Weights of a small GPT-style language model, trained from scratch on English Wikipedia.
Size: 8 layers, 8 heads of 32.
Each number is 50 + 12 x the weight over its row's rms, rounded and kept within 0 to 99. Layers, rows and columns count from 0. The size before them is the row's rms in percent of the matrix's.

# layer 4 attention output, 256x256, rms 0.0671, rows 237-255, columns 128-255
098:66 44 59 51 69 41 51 62 41 49 17 41 47 56 62 38 34 28 37 34 47 57 42 57 52 61 66 46 56 38 64 59 47 50 23 45 36 28 36 45 49 42 40 57 61 22 58 56 46 53 68 51 30 63 55 31 52 68 49 33 37 39 30 74 65 45 67 46 50 49 30 51 60 56 57 75 50 60 55 46 51 76 42 47 48 55 45 31 63 40 59 39 56 47 47 40 62 37 33 39 35 40 56 29 52 32 63 52 61 52 48 32 37 31 46 46 43 66 38 68 34 43 38 51 32 68 54 44
104:43 52 28 63 48 56 47 62 21 40 46 46 22 34 49 71 36 59 53 47 69 47 29 61 49 49 39 53 66 46 57 63 60 46 63 61 56 32 61 39 71 38 64 40 67 57 29 54 59 44 85 11 52 27 85 65 75 54 61 29 61 40 36 45 39 48 60 56 44 51 57 54 69 40 31 47 50 33 47 53 64 53 69 70 28 70 38 41 54 55 25 34 57 59 60 47 33 47 63 49 65 33 43 51 53 36 65 57 58 45 47 59 51 61 60 47 60 51 42 59 71 55 47 43 44 49 59 44
098:41 56 52 60 46 34 54 43 55 52 37 50 60 46 70 56 37 47 39 45 40 39 46 40 47 54 54 42 73 58 47 56 27 57 25 49 58 75 55 55 49 49 64 60 58 64 69 64 50 17 27 73 42 63 47 66 61 49 32 41 40 33 56 61 60 63 54 59 49 49 47 33 64 70 34 05 71 63 44 46 72 49 54 53 82 43 44 53 58 41 56 80 52 36 41 58 39 67 48 68 35 59 40 60 49 53 64 47 63 48 56 42 40 54 38 51 57 54 56 49 41 38 58 40 51 62 74 40
096:50 68 51 55 51 37 61 22 58 41 37 47 44 55 49 35 71 54 47 47 53 64 56 59 53 48 49 40 70 61 42 48 35 65 45 50 67 44 19 50 60 66 49 50 35 40 34 39 21 65 32 43 23 87 49 73 40 53 34 45 31 65 45 48 33 42 70 69 50 48 41 58 39 69 66 40 45 67 41 39 54 47 66 29 50 42 70 36 48 31 64 62 35 41 30 42 33 44 43 33 42 42 41 59 36 60 44 61 52 53 54 56 45 67 57 52 48 38 55 45 35 62 52 27 67 40 59 50
098:64 61 53 47 28 42 41 69 56 60 40 27 72 39 58 36 46 62 69 65 42 42 65 50 67 31 63 38 33 56 63 49 46 47 56 80 63 19 29 57 45 35 89 44 46 21 47 51 47 33 36 63 44 65 60 53 79 62 77 31 41 54 32 69 43 40 83 67 34 50 57 58 52 26 41 40 41 47 70 52 31 48 48 49 72 62 23 52 60 47 62 35 51 51 39 29 68 72 51 59 40 64 54 37 54 48 61 64 52 48 43 56 51 57 47 41 63 51 44 61 51 57 26 54 59 41 55 46
087:45 41 55 51 77 62 52 45 47 45 61 20 75 56 41 37 40 55 47 61 41 41 35 36 40 42 55 39 54 55 44 41 55 51 36 57 80 32 51 54 59 62 50 75 44 60 49 31 63 73 37 42 74 47 42 39 48 46 52 68 37 63 34 39 35 31 31 32 57 38 53 50 71 48 72 44 47 60 63 32 47 42 41 50 45 61 54 48 63 33 55 31 39 59 69 65 47 50 48 79 42 41 45 44 55 64 52 49 55 33 57 66 51 56 47 55 60 69 19 50 50 51 58 67 64 55 51 61
108:42 65 49 51 52 53 51 29 31 53 68 41 50 64 63 62 66 54 57 57 60 56 48 43 28 29 48 45 37 83 48 39 51 64 48 46 48 37 24 48 61 49 32 40 63 34 49 52 78 44 48 32 34 73 32 58 29 52 72 65 49 47 57 59 36 30 62 69 53 85 40 54 44 70 52 37 53 56 48 37 35 83 49 50 45 39 25 53 55 26 33 48 58 60 39 58 67 59 57 49 54 60 54 59 35 46 34 65 50 48 34 60 80 45 12 55 39 28 42 40 53 51 48 48 47 47 54 28
095:38 49 43 55 71 45 53 59 51 55 64 43 58 41 41 37 44 38 87 31 60 61 35 55 37 31 25 56 36 55 43 56 54 52 31 49 41 50 42 47 66 39 54 62 48 66 38 50 62 64 30 65 45 55 65 63 29 46 36 60 54 46 68 58 42 30 48 56 52 60 47 39 41 62 59 42 47 49 53 47 51 48 48 55 41 45 45 48 55 39 44 59 57 43 37 55 66 60 29 63 73 60 41 38 37 62 25 55 40 66 51 70 52 35 37 24 72 70 50 49 41 55 43 42 59 64 69 49
102:43 48 56 34 66 48 52 45 28 55 78 75 48 39 53 34 54 59 43 70 66 52 33 48 37 50 48 40 44 22 53 33 28 41 59 23 43 48 49 48 56 23 48 54 59 62 36 12 29 50 59 67 45 55 46 74 65 29 59 40 45 13 30 44 59 52 35 45 32 41 54 69 43 49 53 39 54 57 34 61 54 67 51 55 49 57 56 42 13 38 44 52 68 40 32 47 54 48 56 63 64 40 32 50 41 60 38 48 42 28 53 64 62 44 45 49 68 47 56 66 42 63 46 62 43 54 52 38
098:47 50 82 41 48 44 50 47 47 44 50 35 65 42 50 55 34 44 53 59 42 49 52 45 43 69 39 38 51 35 47 40 10 68 40 19 63 28 57 37 51 59 63 37 49 81 80 54 56 34 50 65 58 53 49 37 44 79 35 44 73 54 46 31 29 28 27 37 46 58 71 25 43 48 24 36 25 59 58 63 56 43 52 56 37 45 46 59 49 17 39 69 46 41 34 44 56 59 49 32 45 51 35 59 55 42 38 53 38 36 47 51 51 50 39 47 42 51 25 54 72 57 37 63 51 55 59 63
100:54 76 45 50 48 62 37 48 59 50 49 41 40 44 42 44 47 64 39 36 62 23 49 48 38 39 70 46 58 52 76 40 45 49 33 24 53 70 36 68 63 35 22 48 55 44 58 49 32 42 62 63 32 75 50 37 73 49 52 70 53 50 35 38 62 44 48 34 61 43 56 34 57 55 38 41 41 56 39 31 51 72 50 35 66 52 36 57 54 56 50 60 61 45 45 61 69 46 57 72 60 70 45 34 54 40 58 57 66 71 52 64 56 74 40 50 39 34 50 41 43 54 50 59 40 37 34 57
098:22 57 57 47 54 68 50 45 51 74 47 44 23 72 69 60 16 49 62 35 55 43 41 71 75 40 51 52 61 35 46 68 59 54 71 64 59 45 28 49 54 61 60 64 58 48 53 28 48 39 37 47 94 45 39 58 44 53 39 26 47 78 58 70 35 63 35 52 57 57 38 54 55 48 36 50 52 67 26 44 65 46 64 37 48 45 26 59 42 39 51 45 41 50 53 61 40 32 45 53 56 33 50 45 70 54 51 70 45 53 47 53 45 39 45 63 60 44 55 87 58 59 36 56 49 39 59 39
098:41 57 57 53 30 64 73 33 75 49 48 50 76 47 74 53 35 51 50 64 52 68 56 80 45 52 56 47 58 62 44 45 50 68 28 48 62 69 28 46 62 43 45 66 55 64 42 65 46 63 60 52 59 71 34 38 74 46 63 39 81 57 38 66 57 46 67 57 47 33 46 44 54 41 57 48 35 57 46 51 84 65 38 55 49 49 34 32 66 45 61 38 40 60 51 37 54 70 32 54 47 37 68 38 43 61 69 51 69 42 44 46 49 64 60 41 52 47 47 50 63 29 66 51 52 60 40 46
096:59 28 50 61 58 54 41 57 47 51 55 67 70 39 32 37 72 39 28 21 68 59 50 48 80 51 57 45 43 50 51 41 50 49 46 69 47 26 69 38 61 65 63 03 31 52 32 35 68 69 41 64 32 74 32 60 37 65 26 35 56 50 47 47 42 35 63 51 50 58 61 54 46 34 57 59 49 35 68 43 54 48 58 59 66 56 73 47 53 60 43 61 52 63 59 63 53 47 37 65 74 58 62 31 40 69 43 54 62 37 41 56 60 53 54 51 74 54 40 73 59 59 37 69 69 50 65 55
102:49 62 56 40 46 46 32 60 39 40 54 53 39 65 69 54 50 50 66 37 54 26 32 51 59 53 51 42 49 72 70 53 71 62 86 42 59 24 53 22 43 41 50 65 59 68 35 67 24 44 19 58 46 17 69 57 71 82 37 59 63 35 66 48 48 63 33 51 30 44 51 67 21 52 55 44 45 49 50 91 36 65 66 54 52 55 36 52 51 42 48 74 50 50 30 49 61 38 48 32 51 56 57 42 59 41 58 44 62 48 56 44 46 56 31 48 45 56 51 46 43 41 31 43 35 50 49 47
094:33 58 67 35 54 51 46 40 49 53 34 48 57 59 54 65 40 35 56 34 57 57 43 47 59 57 66 40 62 48 49 49 55 54 54 56 56 64 45 54 48 52 36 33 41 67 40 31 52 54 29 62 21 31 55 27 51 07 49 86 41 59 26 27 70 59 37 60 25 20 62 29 35 57 42 52 56 52 50 42 42 59 56 43 68 58 54 33 29 55 48 45 49 52 52 54 65 66 50 62 46 35 43 57 57 50 36 47 31 51 55 24 43 60 51 52 49 44 44 50 52 53 89 52 52 60 43 50
100:59 64 38 49 54 39 37 59 51 61 72 53 54 28 33 26 69 58 43 53 38 58 68 46 63 34 44 44 73 51 56 62 44 41 68 27 75 57 69 35 49 34 62 46 56 62 33 39 57 31 61 66 41 62 70 54 69 49 62 74 65 62 59 32 31 49 54 39 61 53 43 50 46 43 38 60 53 27 48 41 30 52 58 45 62 52 53 50 35 58 61 88 54 29 72 52 36 57 46 67 51 41 75 33 46 37 50 40 74 42 43 69 47 51 60 51 52 42 58 49 46 48 36 64 69 68 49 56
103:42 31 49 44 48 70 38 69 59 48 41 62 48 53 53 64 37 46 53 35 45 69 46 46 54 54 38 33 60 53 44 30 33 73 62 63 69 19 21 66 45 50 82 54 30 95 76 57 31 43 73 64 35 51 44 38 73 50 37 60 42 28 43 48 63 45 56 26 37 50 63 39 49 72 57 28 36 55 42 51 51 30 35 61 29 72 59 32 29 51 47 49 56 42 40 33 48 66 48 48 40 50 46 58 44 51 56 39 37 40 55 41 53 56 44 52 45 48 43 46 60 54 46 59 57 47 49 50
093:41 57 67 61 55 61 51 56 41 59 37 29 56 24 58 43 45 43 65 47 49 53 45 28 38 47 35 51 48 39 60 58 56 47 47 73 58 59 48 43 43 32 44 70 32 71 26 42 22 33 52 78 48 47 38 43 42 43 53 37 44 52 50 48 53 65 45 49 27 46 44 34 62 33 65 40 70 38 23 45 46 72 71 50 36 45 51 65 25 65 63 47 52 41 37 67 51 46 52 72 46 54 33 33 36 20 52 34 47 64 43 59 51 57 53 60 62 69 43 66 63 54 44 54 43 51 38 63